config.yaml
activation: "swiglu"
norm_place: "pre"
rope_base: 10000.0
tie_embeddings: true
init_std_o: 0.0
lr_mult_down: 2.0
lr_head: 0.0053
seq_len: 2048
doc_mask: false
dataset: "wikipedia_en"
Each number is 50 + 10 x the weight over its row's rms, rounded and kept within 0 to 99. Layers, rows and columns count from 0. The size before them is the row's rms in percent of the matrix's.

# gate: layer 4 MLP gate, 6144x768, rms 0.0825, rows 3084-3095, columns 576-767
# up: layer 4 MLP up, 6144x768, rms 0.0808, rows 3084-3095, columns 576-767
# down: layer 4 MLP down (transposed), 6144x768, rms 0.0545, rows 3084-3095, columns 576-767
gate3084 098:67 54 25 52 38 80 61 41 46 40 42 49 34 52 46 65 55 43 46 42 45 52 62 42 35 56 65 58 42 50 60 49 34 57 48 61 52 35 37 55 52 62 46 32 47 44 45 36 52 40 40 72 56 63 53 67 51 53 42 52 53 67 52 43 31 56 48 42 41 58 46 43 58 61 45 38 47 59 62 65 42 58 42 56 53 61 46 77 43 55 33 35 61 53 36 60 41 53 52 43 41 48 42 60 56 33 42 53 59 41 50 67 60 52 41 47 47 55 49 55 44 34 42 35 52 59 59 50 61 50 36 53 38 61 61 36 33 41 55 52 54 51 59 52 30 41 62 47 36 49 50 49 64 36 61 47 37 42 62 51 55 53 63 49 47 49 55 41 50 49 42 55 43 29 55 48 58 40 51 47 54 47 51 45 53 36 55 37 60 57 41 47
up3084 095:55 43 31 53 67 61 54 65 57 38 40 55 38 51 53 43 63 55 56 56 51 56 49 44 48 61 48 50 54 53 57 59 62 50 42 54 23 69 55 45 74 29 68 61 48 55 46 33 39 41 47 47 40 47 58 42 43 61 62 55 53 66 55 55 53 56 46 43 56 54 52 38 48 39 58 42 59 36 49 58 51 57 54 35 51 50 36 49 59 38 48 65 36 58 56 43 53 66 40 38 59 44 40 45 51 40 44 46 43 56 42 37 50 53 43 50 64 44 61 51 36 55 43 48 23 34 45 37 64 49 36 33 53 43 60 57 60 47 55 41 45 42 52 44 45 64 55 55 53 40 32 28 39 40 44 59 46 40 41 57 38 60 40 45 51 58 51 32 56 53 43 45 42 51 44 64 35 51 46 37 40 28 63 49 40 43 48 54 65 56 40 44
down3084 093:41 33 42 44 51 66 52 44 54 55 49 46 45 57 37 38 47 44 51 48 54 62 68 45 45 41 57 47 61 54 62 38 32 39 51 47 52 50 62 58 39 47 44 56 29 52 49 45 61 53 39 54 40 48 55 39 60 44 37 54 57 62 42 41 42 46 51 63 49 36 50 56 62 45 53 46 37 45 65 31 33 44 61 57 56 35 36 65 54 35 55 37 49 59 46 29 40 62 45 65 63 47 63 56 33 38 52 38 52 42 45 48 65 39 65 50 67 52 44 56 48 50 40 49 40 46 36 54 41 34 40 48 60 50 42 31 50 38 46 47 59 55 33 64 39 52 69 43 39 59 31 50 42 41 60 45 55 42 50 60 44 54 51 46 47 45 60 53 52 97 52 64 54 45 40 42 40 55 32 64 39 46 51 67 64 52 50 41 42 49 53 48
gate3085 093:43 45 51 45 34 60 44 49 41 47 35 49 57 45 38 49 39 45 32 41 52 45 50 67 36 65 44 40 41 42 48 54 62 66 31 41 56 23 61 61 54 63 37 54 53 67 52 43 63 57 37 47 44 36 46 61 59 51 30 53 39 53 60 52 56 50 61 58 35 58 54 67 48 56 61 61 43 54 70 60 37 45 53 61 55 55 44 57 39 49 49 53 41 56 39 24 35 40 63 38 38 50 48 63 54 48 45 60 67 47 50 48 53 50 55 37 62 49 65 60 46 43 33 35 32 58 44 60 69 30 43 45 45 42 54 81 45 30 63 53 54 43 52 41 52 57 62 53 34 45 46 39 37 59 38 50 49 51 42 64 57 40 55 72 67 28 60 30 37 46 42 39 63 49 59 65 52 43 40 31 43 42 51 66 46 53 54 63 45 38 43 56
up3085 100:51 45 53 46 60 40 54 60 28 35 35 57 51 52 39 52 36 44 42 44 50 47 54 65 41 60 49 44 35 45 38 50 56 53 41 56 56 48 36 41 55 45 52 54 47 37 51 51 40 63 66 53 63 62 40 42 57 77 54 59 61 36 58 53 59 46 44 38 45 50 60 59 44 68 69 45 52 51 53 48 52 52 49 62 62 57 49 56 35 48 41 42 59 46 50 45 38 54 63 51 39 43 42 51 29 41 54 43 60 35 62 58 55 38 34 51 22 31 54 39 46 66 41 62 47 63 64 52 57 39 59 59 37 62 68 63 50 44 52 36 60 61 62 47 47 39 35 82 55 42 68 48 33 42 36 53 45 56 51 51 41 47 36 48 59 55 44 45 53 45 53 44 51 57 51 56 47 56 61 62 34 50 41 53 38 45 37 36 59 50 67 37
down3085 094:49 64 42 48 55 57 52 43 52 51 63 40 41 59 37 50 44 55 49 37 55 53 62 58 59 54 44 43 51 63 53 43 47 64 54 55 67 41 57 35 45 39 58 36 54 53 40 47 61 44 54 62 44 58 49 38 46 62 53 52 40 49 60 43 47 63 42 49 41 57 68 51 55 57 48 53 58 39 38 37 54 45 34 57 54 74 52 53 52 44 53 51 44 57 41 47 62 35 57 46 68 43 50 44 42 41 41 49 64 47 45 42 60 42 54 39 37 39 56 52 49 63 56 68 57 73 49 47 37 43 46 74 42 52 64 50 46 38 60 41 41 57 67 44 43 31 57 63 61 53 56 42 53 44 49 48 46 41 56 54 66 62 44 34 56 47 43 43 51 32 40 44 68 44 39 49 47 32 45 40 54 40 39 48 24 49 52 51 47 54 53 49
gate3086 091:48 47 50 60 54 65 38 55 62 44 58 37 43 46 52 45 34 56 42 60 51 54 61 67 58 52 54 39 63 43 53 42 50 35 38 36 45 43 43 49 49 44 40 53 44 52 67 45 45 38 47 58 35 40 34 50 48 78 64 65 47 39 46 57 43 53 46 37 31 47 59 36 41 42 41 42 66 50 48 54 55 22 54 35 61 59 54 56 54 54 44 40 42 26 51 61 49 47 65 57 62 60 30 39 38 58 53 54 47 46 54 59 50 60 48 36 34 55 63 31 63 54 61 45 60 55 68 44 27 51 64 57 58 38 29 35 34 52 61 43 50 52 60 37 51 43 45 42 40 51 52 53 41 41 59 62 49 47 36 39 42 52 47 55 33 40 62 51 44 66 55 60 49 65 33 46 45 53 39 58 35 58 52 54 42 49 43 35 32 50 37 49
up3086 097:55 71 56 56 59 57 48 51 47 42 60 56 64 59 54 56 54 46 62 65 42 59 35 61 41 34 35 45 51 44 51 46 59 55 37 38 45 50 49 53 63 52 49 42 44 38 45 48 35 58 53 57 45 53 70 41 48 51 41 35 67 29 40 59 67 54 56 43 45 54 40 40 49 60 47 57 58 42 57 71 51 53 47 43 34 56 51 53 49 57 54 47 32 33 57 43 56 63 51 50 45 48 27 55 68 60 43 57 53 55 45 42 57 45 63 52 63 47 38 50 42 31 55 49 52 61 71 56 47 33 47 30 53 32 45 57 58 43 32 40 54 57 50 33 48 71 42 72 51 47 48 61 44 42 31 59 45 48 56 20 47 63 30 65 37 53 60 64 52 42 64 67 43 52 49 60 50 33 55 39 40 59 44 26 52 46 50 48 49 42 59 42
down3086 103:35 48 50 40 44 42 49 54 62 43 53 46 48 54 48 38 59 67 42 56 55 36 31 49 59 53 45 45 63 48 55 44 33 50 48 33 50 44 54 51 48 46 46 40 62 37 66 64 47 70 48 65 58 47 63 55 65 55 54 52 68 55 41 45 62 51 52 47 52 71 62 49 36 56 46 44 64 42 53 54 23 30 41 58 48 32 48 67 50 46 35 42 50 40 73 46 51 61 61 44 36 28 48 46 52 57 36 50 68 52 42 39 70 60 34 50 49 57 59 51 61 47 45 55 56 46 41 43 57 72 50 54 25 66 41 72 32 43 42 61 61 68 63 28 50 42 53 51 42 49 59 48 56 60 56 56 51 43 61 61 44 56 57 51 50 56 39 42 52 31 45 50 52 63 52 32 65 45 30 64 50 42 58 54 56 55 48 45 53 47 44 59
gate3087 097:44 48 44 58 39 33 54 58 41 59 62 71 46 38 50 57 53 64 39 58 49 57 51 48 52 38 33 32 43 55 53 47 52 57 61 58 53 68 54 37 47 64 69 49 54 56 49 50 50 48 60 49 72 59 68 46 58 46 35 41 54 49 41 60 36 66 51 64 35 64 49 59 46 60 53 68 64 36 49 71 48 61 33 65 46 41 54 41 64 67 66 43 51 53 62 26 45 61 40 40 34 62 53 61 60 53 46 44 36 74 67 52 52 53 53 55 55 54 43 39 53 40 42 41 55 30 59 53 62 34 52 50 74 48 53 57 53 64 46 61 50 36 43 40 56 42 60 60 42 35 58 58 46 56 47 49 36 54 60 58 37 53 56 38 58 51 59 49 59 61 55 50 46 56 59 37 57 60 54 28 26 66 60 36 36 38 60 34 56 46 34 61
up3087 098:53 44 59 42 41 49 58 59 57 44 52 56 38 25 60 43 42 50 64 50 51 51 67 53 35 39 55 57 42 46 39 43 27 59 58 49 43 47 43 38 39 48 51 67 40 53 43 36 56 27 40 52 41 16 42 64 55 64 69 43 40 43 47 41 47 58 44 57 45 60 70 47 46 37 61 51 62 27 54 63 60 33 47 56 36 62 51 47 35 58 68 31 65 58 60 48 60 47 47 32 55 35 40 59 56 56 41 41 70 38 49 51 45 46 53 42 40 58 51 48 57 40 60 48 57 48 46 47 43 45 34 45 37 67 42 44 38 51 54 37 52 45 50 45 61 46 50 60 42 63 48 38 54 59 52 43 57 53 60 39 46 38 61 40 68 27 47 51 40 42 66 46 59 38 48 45 44 36 58 54 43 59 58 65 45 51 60 56 50 40 60 53
down3087 103:59 64 45 51 46 47 49 62 56 58 39 35 53 66 54 47 65 65 67 43 37 48 57 75 68 37 62 44 39 45 39 33 65 49 54 61 49 51 56 46 37 53 56 36 45 45 55 62 63 63 44 47 33 51 41 48 58 59 40 54 65 46 52 44 46 49 62 40 46 65 48 48 41 45 65 50 60 41 52 48 47 61 44 54 63 33 48 39 58 40 57 57 52 47 52 50 58 41 40 57 46 48 32 58 36 58 57 50 66 34 58 55 51 33 43 33 69 45 45 52 49 18 53 49 53 49 39 54 55 54 42 57 45 65 48 51 55 44 47 42 52 45 66 43 52 47 60 59 39 37 51 43 56 63 56 59 58 47 62 58 32 60 51 33 54 48 30 49 42 63 64 53 35 55 60 65 54 52 60 57 61 74 39 46 41 53 63 42 60 58 51 60
gate3088 099:37 39 58 61 51 40 52 73 54 54 52 59 39 70 53 38 49 58 62 28 49 42 29 44 50 67 52 35 40 34 51 41 59 51 45 44 57 56 54 41 39 68 56 59 44 62 47 35 48 46 45 40 54 26 53 35 50 69 41 46 51 41 55 66 70 54 40 80 44 46 49 51 37 42 36 46 40 62 40 25 44 32 37 36 44 52 57 46 45 43 47 59 38 51 39 49 47 54 59 52 40 44 50 42 58 57 45 58 63 56 63 52 42 63 55 30 25 44 54 38 66 73 54 51 31 35 36 42 42 52 53 42 49 27 55 55 38 56 46 56 38 30 64 56 43 40 49 45 32 52 34 36 45 33 55 24 38 43 44 62 43 35 46 43 46 43 60 41 45 66 42 50 60 53 54 72 54 55 42 46 52 36 64 53 74 49 48 63 29 51 56 35
up3088 099:44 55 49 60 60 55 48 43 43 56 41 46 56 44 50 52 45 51 54 45 48 24 42 49 48 46 29 62 39 57 48 55 51 48 56 55 54 28 71 34 56 42 66 39 38 40 37 38 51 60 29 50 41 52 34 54 31 62 41 48 74 38 59 65 49 40 40 52 61 52 30 49 38 53 58 62 44 52 49 66 49 38 50 54 62 75 59 41 52 60 56 40 57 61 56 48 38 53 45 51 32 69 66 45 61 51 52 51 56 46 52 52 51 64 50 43 71 49 40 52 37 67 48 51 42 54 63 43 64 75 54 32 55 50 34 40 48 33 60 55 53 40 55 60 61 42 42 47 53 75 49 40 54 48 43 52 59 51 52 49 59 44 44 52 53 63 44 38 43 64 32 39 70 45 43 52 43 38 61 48 57 38 36 46 68 68 58 51 47 44 28 24
down3088 098:32 47 32 47 59 51 61 48 54 47 59 38 53 55 46 58 48 40 41 45 51 51 43 63 57 35 41 38 47 39 67 56 52 45 40 62 48 45 44 58 29 74 51 63 43 47 69 45 54 53 70 42 54 60 47 53 44 32 59 48 48 37 36 55 59 46 52 68 57 64 54 59 40 46 69 74 54 52 50 58 62 29 64 50 55 24 60 47 65 41 50 58 48 35 66 53 59 51 47 74 45 65 34 56 54 65 45 70 43 52 48 37 49 60 44 40 46 50 53 48 59 55 48 37 43 76 61 52 33 62 71 41 43 56 69 30 57 51 58 51 62 50 43 42 35 54 53 52 39 59 39 53 56 42 50 39 65 48 45 27 41 55 44 66 38 51 32 39 40 59 47 28 44 50 42 52 55 53 50 33 48 43 44 39 47 58 56 55 40 61 56 37
gate3089 099:52 61 49 60 54 44 47 40 39 72 44 41 47 46 64 34 42 49 42 64 53 48 57 44 38 63 37 60 53 54 56 39 32 26 37 41 58 34 45 50 52 58 46 57 69 47 59 44 57 32 46 26 42 57 45 55 43 40 44 41 65 46 54 45 49 43 56 38 64 38 44 62 63 32 41 47 57 39 40 76 32 45 41 57 32 44 54 51 64 46 66 41 54 51 35 54 62 43 51 70 36 71 53 43 63 59 44 76 52 34 29 44 54 47 54 39 42 35 43 34 54 69 66 48 58 52 47 54 40 49 57 47 51 40 50 52 62 47 73 57 34 54 44 43 35 32 46 49 48 43 41 56 32 61 41 27 43 50 62 63 41 41 31 53 38 54 62 30 58 69 43 46 56 53 57 62 57 46 28 54 51 65 61 46 41 46 48 44 68 31 45 45
up3089 107:38 39 31 49 41 49 70 46 47 59 36 37 61 59 63 45 51 46 50 45 67 52 65 47 49 53 51 28 69 55 46 64 49 44 52 42 51 49 47 47 56 48 49 45 48 57 73 54 56 54 57 44 58 44 65 48 57 41 48 67 49 49 52 40 59 35 51 39 53 64 43 57 44 38 67 56 53 62 47 44 69 55 45 38 51 58 41 55 50 59 56 64 52 42 61 55 35 49 50 53 66 60 45 29 68 60 41 49 47 43 62 51 56 44 45 54 55 36 52 62 61 45 52 57 67 37 50 53 64 51 62 60 55 44 48 57 51 39 27 41 49 45 44 38 35 35 62 33 69 61 64 49 53 59 42 47 55 46 59 47 31 39 42 45 54 59 45 43 61 46 42 77 50 50 62 57 53 42 45 57 56 41 42 54 48 42 66 30 39 55 53 68
down3089 109:58 59 40 36 46 43 46 60 41 38 49 54 41 41 55 56 61 30 45 52 54 42 30 42 35 46 47 46 47 68 38 30 36 46 34 46 44 46 46 46 58 45 54 58 53 58 38 29 47 53 69 55 45 41 49 71 60 51 41 61 48 49 55 53 40 39 43 50 63 41 52 57 40 52 56 38 54 31 41 55 47 60 53 50 49 44 58 47 59 66 51 38 47 53 43 49 38 47 59 51 59 38 54 50 61 64 40 57 45 31 70 42 67 28 55 43 40 48 34 51 38 34 29 54 51 57 44 44 39 47 55 55 42 41 54 47 33 47 51 56 45 48 48 53 55 52 42 41 42 51 50 50 44 66 45 45 58 51 62 50 50 37 41 51 46 28 43 28 70 46 44 41 60 46 44 63 59 53 48 76 43 46 45 59 52 46 47 46 42 67 42 63
gate3090 101:53 60 48 54 42 42 64 48 50 46 44 58 49 62 64 52 48 43 43 35 46 51 59 37 46 74 56 36 48 54 54 61 60 55 50 51 51 48 61 50 72 57 40 46 43 60 54 58 46 58 42 54 49 42 37 75 58 46 27 55 60 43 41 50 55 64 68 38 57 39 59 47 45 47 49 44 39 47 45 50 48 39 35 34 58 47 41 53 48 47 55 70 69 45 54 58 53 64 46 55 45 52 51 56 34 48 60 47 50 52 55 35 62 52 42 54 61 43 45 48 60 44 58 63 64 49 54 52 47 39 47 51 72 47 53 38 57 44 38 66 57 49 45 60 33 60 57 55 57 60 50 56 51 40 31 62 38 49 37 52 60 42 62 50 64 61 57 39 49 42 45 42 56 53 53 50 47 53 31 53 61 61 47 49 55 64 66 43 46 50 51 53
up3090 104:58 35 50 59 54 60 38 64 50 56 52 65 70 46 53 36 56 51 58 52 53 66 39 56 63 69 64 46 37 45 37 54 53 48 48 45 32 44 59 49 48 51 52 40 46 54 27 47 25 54 37 30 55 51 46 54 59 46 58 57 47 57 51 41 44 44 55 56 40 46 72 53 53 52 54 46 49 66 65 69 66 67 62 54 68 37 65 29 66 50 37 55 58 53 53 40 44 40 59 54 52 44 46 27 56 50 53 50 59 53 52 41 65 44 48 65 44 49 71 43 60 54 44 67 50 53 64 49 46 62 60 30 52 43 50 57 47 33 61 32 48 52 74 69 55 58 44 54 38 53 63 49 44 34 48 42 35 50 69 47 41 28 55 65 55 65 26 60 53 46 53 37 48 59 60 45 34 53 59 67 44 55 47 50 41 53 41 59 51 56 31 43
down3090 105:24 57 49 58 57 59 40 50 39 66 49 42 53 34 45 53 61 50 58 26 33 49 38 37 53 31 59 48 54 38 42 48 54 53 44 59 61 72 61 52 45 53 49 51 47 42 52 58 50 41 66 51 40 40 57 42 59 43 56 65 71 32 57 49 54 67 44 51 48 23 62 49 49 56 64 35 41 54 59 77 50 54 56 44 50 51 64 55 60 65 39 55 50 40 29 41 53 56 61 55 68 50 54 47 47 45 59 52 49 42 56 50 54 42 52 44 54 86 67 37 60 55 60 40 41 59 50 50 35 58 45 63 63 35 46 44 47 41 69 55 45 59 42 57 69 61 42 37 41 51 66 37 61 46 41 67 50 48 37 37 68 39 58 53 43 57 45 42 29 54 84 48 66 45 53 66 57 52 27 34 40 56 43 44 66 64 51 47 59 58 54 37
gate3091 102:47 45 25 38 55 53 48 62 54 68 45 54 68 43 39 27 44 43 54 46 38 46 41 53 59 37 67 64 63 70 50 53 47 64 52 49 57 53 54 49 55 52 57 54 59 60 56 43 58 45 50 56 50 51 45 48 54 46 44 36 63 58 55 40 56 69 45 46 57 41 40 53 53 44 53 38 45 60 51 46 56 40 56 44 45 55 48 41 38 55 50 35 53 45 48 58 49 65 53 54 67 36 57 48 59 63 50 56 59 34 60 32 54 31 57 52 64 64 66 39 50 48 59 45 64 44 39 54 55 42 60 42 46 60 47 54 39 53 67 38 48 44 44 69 60 52 44 47 42 69 52 58 46 47 50 40 39 53 33 44 61 42 66 41 53 39 46 51 56 59 33 56 69 65 36 44 44 53 46 44 68 37 56 58 51 51 66 63 47 46 58 48
up3091 099:66 53 62 39 56 52 44 50 27 55 52 46 50 35 32 66 41 49 48 45 44 56 52 66 56 51 58 38 80 24 28 61 39 60 49 48 53 62 35 43 68 61 54 54 51 47 49 34 53 47 43 50 59 58 50 61 65 42 72 42 47 47 68 77 55 67 30 53 31 53 40 64 68 54 40 47 34 60 59 40 38 39 62 34 48 47 63 54 36 41 51 39 57 39 50 49 40 59 42 71 45 47 53 61 52 58 51 52 43 16 46 67 41 59 46 42 45 59 45 59 44 56 37 56 34 36 59 53 53 56 38 47 44 65 68 43 31 62 55 49 48 46 61 46 51 61 36 43 60 41 31 54 55 48 53 50 53 69 56 50 49 46 50 47 50 46 37 40 63 50 73 56 60 53 62 33 46 33 62 35 53 48 49 54 54 46 42 70 55 50 51 51
down3091 106:48 46 36 42 39 56 51 53 63 42 37 53 55 43 43 61 37 48 65 46 58 38 33 47 64 43 54 42 72 58 41 78 56 42 33 39 56 63 53 48 52 50 57 49 55 55 66 66 57 33 43 41 62 55 68 47 40 21 56 38 55 57 47 52 42 38 49 63 43 49 46 42 43 33 54 37 46 29 62 44 34 49 46 48 51 44 56 55 61 60 44 42 51 62 59 34 64 43 54 54 60 55 47 44 57 40 41 64 47 53 64 56 55 58 56 70 62 36 43 41 58 43 39 46 47 69 63 48 51 50 39 29 57 46 57 68 51 55 45 54 60 43 51 64 46 48 48 37 64 51 33 48 42 31 45 51 42 60 54 29 58 55 62 50 53 43 57 35 50 22 49 44 62 56 51 40 58 39 59 49 62 55 68 54 52 45 53 68 40 29 56 49
gate3092 099:61 51 58 43 49 53 52 58 53 70 63 56 37 50 30 59 34 59 59 51 46 40 55 43 57 47 45 43 53 51 60 65 63 64 62 36 60 41 44 56 51 50 75 64 36 43 55 61 56 49 47 44 53 59 48 43 53 49 45 43 36 25 59 35 51 60 43 46 38 47 50 52 50 42 40 48 59 40 39 57 52 40 42 35 39 60 54 30 57 56 55 58 42 54 55 35 38 50 57 54 51 49 63 71 54 32 42 55 52 58 45 47 37 56 52 42 56 39 63 52 35 51 47 62 54 55 28 65 53 59 50 51 51 45 49 40 45 54 49 53 53 58 58 53 43 59 43 45 54 61 45 38 64 61 41 52 39 60 45 54 62 39 35 62 51 40 53 65 52 44 36 39 38 47 53 44 59 47 60 54 41 50 51 49 45 56 59 38 52 54 34 60
up3092 099:46 50 55 52 58 49 78 55 74 48 60 50 53 61 34 52 41 63 45 42 45 56 42 34 55 55 48 49 52 45 58 63 50 53 59 40 38 58 51 54 36 73 40 56 31 41 65 56 61 48 57 58 48 50 62 52 53 60 53 36 44 37 71 66 52 64 55 56 22 45 35 48 46 46 58 62 56 26 30 34 72 46 46 39 42 54 59 33 35 50 61 48 47 45 53 46 62 57 41 60 66 54 51 44 37 64 58 48 51 45 40 32 75 55 42 59 37 36 71 55 59 52 51 55 49 44 55 45 52 51 58 45 57 47 40 49 48 44 61 60 61 58 51 60 60 48 47 56 45 58 36 40 53 50 40 55 32 53 70 48 50 60 30 46 48 52 59 48 50 39 34 43 45 41 63 38 60 56 58 71 48 49 55 44 63 56 43 62 47 44 58 48
down3092 103:36 51 66 41 47 38 40 52 66 56 47 37 55 47 55 47 42 50 55 48 54 58 55 60 56 61 50 58 53 50 64 44 68 42 64 52 50 43 43 33 42 48 55 57 49 50 58 52 36 69 51 58 33 59 39 42 47 42 44 56 48 63 49 31 42 67 35 55 50 39 47 34 44 26 55 63 48 44 39 52 50 55 51 49 58 53 59 49 45 20 41 59 50 48 50 38 61 49 63 50 49 57 48 47 48 48 41 53 39 32 49 52 45 54 53 39 46 41 42 67 63 34 60 60 62 35 34 59 55 57 43 37 33 44 72 59 53 50 51 54 61 49 43 59 69 42 54 36 49 60 54 55 32 60 50 56 43 50 42 51 44 46 56 57 56 53 49 54 46 66 45 45 36 53 45 76 57 30 46 67 33 52 60 36 54 55 47 53 61 55 52 45
gate3093 103:52 34 42 50 37 52 50 54 48 48 66 49 47 61 51 73 38 44 60 55 47 33 45 47 43 62 42 57 62 47 56 56 42 55 34 48 46 48 38 64 56 55 56 65 58 47 50 55 58 50 39 60 62 61 44 42 59 47 51 59 45 51 51 47 57 56 42 47 31 39 61 47 46 69 52 42 47 58 55 32 57 58 47 56 39 63 70 82 46 53 37 33 60 43 54 56 54 27 47 35 59 54 48 81 51 64 59 56 42 34 61 37 40 70 41 57 61 43 65 34 47 63 59 45 58 63 68 43 52 51 44 52 32 57 35 62 36 68 53 37 39 51 37 46 30 50 39 55 55 38 36 44 70 42 38 54 54 51 49 33 37 50 50 63 42 38 43 48 50 53 48 50 45 56 41 39 59 54 58 64 68 37 69 55 40 49 44 59 61 65 47 41
up3093 098:56 38 49 49 47 48 25 60 40 56 51 46 43 45 68 72 56 41 62 59 49 56 37 50 38 62 69 33 52 48 59 58 62 59 26 51 59 27 39 54 66 31 45 69 44 70 43 35 62 59 44 51 65 49 52 34 50 49 48 53 71 54 50 64 58 51 55 64 42 52 54 65 48 65 57 59 35 64 31 58 60 50 52 31 35 38 53 63 46 55 50 48 58 60 50 51 55 71 45 51 49 45 62 41 48 42 41 61 46 43 51 33 45 36 51 62 58 47 58 40 46 42 52 50 46 58 49 53 63 52 59 53 44 58 25 54 36 70 23 51 40 65 46 65 44 60 54 62 26 56 25 61 65 71 62 53 66 39 31 38 43 46 57 60 36 41 52 52 35 50 58 49 63 45 40 64 58 49 52 32 32 49 24 46 48 51 56 54 62 66 54 61
down3093 097:53 61 26 54 46 54 54 56 59 56 62 67 40 52 41 52 49 55 44 32 41 51 48 58 69 68 55 41 31 44 55 67 57 51 35 46 57 60 46 41 70 64 49 39 53 53 52 43 62 51 61 46 21 48 61 50 45 57 41 38 46 44 38 56 47 40 46 62 35 37 59 38 60 42 34 44 46 54 54 42 62 46 51 55 46 60 52 48 55 51 46 42 31 57 51 49 61 36 48 56 54 56 59 38 41 53 42 29 61 51 41 62 52 68 66 61 53 34 65 43 48 61 62 54 52 49 46 39 56 69 53 39 44 57 45 76 47 48 48 45 45 70 25 47 60 58 34 54 34 64 43 36 41 46 71 56 32 48 43 72 57 48 56 65 50 64 44 53 70 57 55 47 49 50 35 38 65 39 53 50 38 67 54 48 49 40 45 50 38 49 56 42
gate3094 096:54 52 62 26 26 35 49 44 49 34 53 46 56 55 37 46 53 49 71 37 48 52 50 42 53 41 37 39 37 60 47 45 55 52 62 28 51 57 47 51 40 59 50 45 63 54 60 64 64 61 47 54 61 69 51 46 36 36 64 50 39 46 45 44 43 65 49 51 49 47 38 55 41 57 48 62 48 54 53 51 41 25 37 41 49 54 42 45 54 62 48 37 61 51 57 58 53 62 58 56 56 60 33 48 38 45 48 32 56 47 60 52 29 68 44 32 52 57 66 45 41 38 53 66 41 59 47 54 51 51 53 45 56 59 56 60 38 34 71 51 44 54 70 34 48 63 49 54 53 64 45 42 44 23 51 49 46 67 43 53 51 45 49 52 42 28 61 49 57 43 47 45 44 50 44 44 47 45 76 68 44 54 60 55 45 60 50 61 47 49 51 49
up3094 096:42 44 57 46 59 53 48 58 46 38 46 48 66 39 54 50 47 43 49 50 57 51 42 51 58 56 63 49 69 38 57 41 58 58 57 35 32 59 52 33 34 34 40 41 25 72 44 47 52 46 38 61 52 55 64 54 41 51 49 44 38 36 51 57 40 63 58 67 40 60 45 53 35 45 52 48 61 55 41 48 63 59 67 60 40 54 68 55 51 46 50 47 43 53 49 50 58 47 62 58 49 57 33 54 46 52 48 46 51 34 41 45 34 43 56 47 72 52 47 37 46 45 39 60 49 60 44 37 41 45 52 54 72 47 47 52 37 39 68 61 41 49 45 38 46 46 51 62 62 43 67 55 66 58 52 45 24 44 48 53 54 65 55 62 49 60 72 48 55 49 38 54 49 42 54 52 49 56 42 55 65 51 61 47 76 51 45 44 36 37 40 45
down3094 097:55 53 51 54 49 62 37 45 58 55 44 49 83 66 64 65 51 58 59 38 52 39 43 54 65 64 55 52 59 66 59 43 56 42 45 41 66 58 61 53 51 45 58 64 37 44 48 51 25 33 38 40 38 55 57 42 32 65 49 49 54 50 50 55 29 37 46 34 46 67 45 45 40 66 53 67 64 57 63 61 58 46 44 49 41 36 47 47 37 40 47 58 55 41 50 45 53 41 57 56 49 42 63 43 49 53 54 64 42 24 53 45 57 50 55 44 54 64 60 63 35 56 44 36 73 51 37 60 55 63 38 55 79 49 39 64 49 48 61 36 53 53 28 46 21 35 38 43 58 64 48 53 69 44 44 40 53 61 49 44 49 60 47 34 44 54 50 44 44 45 38 69 71 37 45 45 58 40 49 38 39 56 58 38 36 41 50 54 31 26 61 67
gate3095 101:39 30 52 48 49 51 45 52 65 52 39 54 65 48 32 65 60 64 53 49 48 48 63 51 37 42 64 60 57 54 51 41 35 49 43 46 56 41 65 63 66 42 40 39 57 56 53 43 44 49 40 30 53 47 42 57 58 49 42 49 51 59 58 44 37 57 47 61 55 58 73 28 50 39 44 60 37 42 61 60 47 62 66 51 52 50 59 42 55 47 59 43 41 48 57 39 51 35 48 52 42 55 59 46 66 58 44 25 55 36 43 36 54 42 57 46 31 52 66 52 42 57 69 26 43 52 50 40 59 46 47 57 65 41 41 37 49 53 59 35 65 51 50 36 55 25 57 53 49 57 55 61 54 29 26 45 53 41 23 41 46 53 36 60 52 47 70 42 50 64 37 35 58 45 65 42 45 58 68 52 64 54 53 44 55 34 59 52 63 28 54 60
up3095 100:52 61 51 63 38 63 39 39 65 69 57 72 50 49 56 49 53 52 72 58 49 58 52 56 39 58 53 66 56 59 47 28 42 56 54 59 45 43 52 41 42 49 32 45 57 61 61 64 54 46 45 58 39 55 48 57 57 51 50 26 57 58 42 56 13 57 52 26 78 64 35 63 33 46 57 48 42 61 64 55 46 59 55 64 49 51 62 49 56 57 46 40 40 54 48 51 71 41 43 29 60 41 57 54 60 47 39 55 61 64 53 30 45 33 51 47 73 49 55 29 66 44 40 37 69 34 58 42 58 34 39 45 50 64 30 59 41 52 62 65 40 47 46 47 34 43 42 63 42 47 58 48 47 30 50 66 60 62 56 36 35 45 58 59 62 46 40 48 56 58 32 47 51 42 63 63 52 62 60 55 47 42 37 66 49 58 49 48 70 46 59 52
down3095 107:30 57 45 57 52 48 23 50 50 62 50 61 70 55 38 39 58 64 43 53 53 38 37 46 41 59 33 51 61 46 36 45 38 44 56 43 29 37 60 56 36 52 41 51 41 44 66 39 42 42 62 47 35 38 50 33 57 62 47 49 66 51 57 58 44 49 46 37 54 65 48 62 66 61 43 40 25 52 75 47 45 38 35 57 51 59 54 54 53 59 38 34 47 44 52 54 52 63 44 55 53 60 69 70 46 54 67 53 40 58 40 50 58 46 47 54 60 49 38 42 66 46 50 61 54 65 42 60 44 18 52 37 59 48 31 52 53 45 63 63 49 48 41 63 54 50 26 52 57 32 56 48 41 54 56 53 56 60 53 47 51 47 43 58 39 70 61 61 55 54 53 30 50 53 33 47 73 49 33 59 39 52 49 61 49 58 54 55 36 38 55 55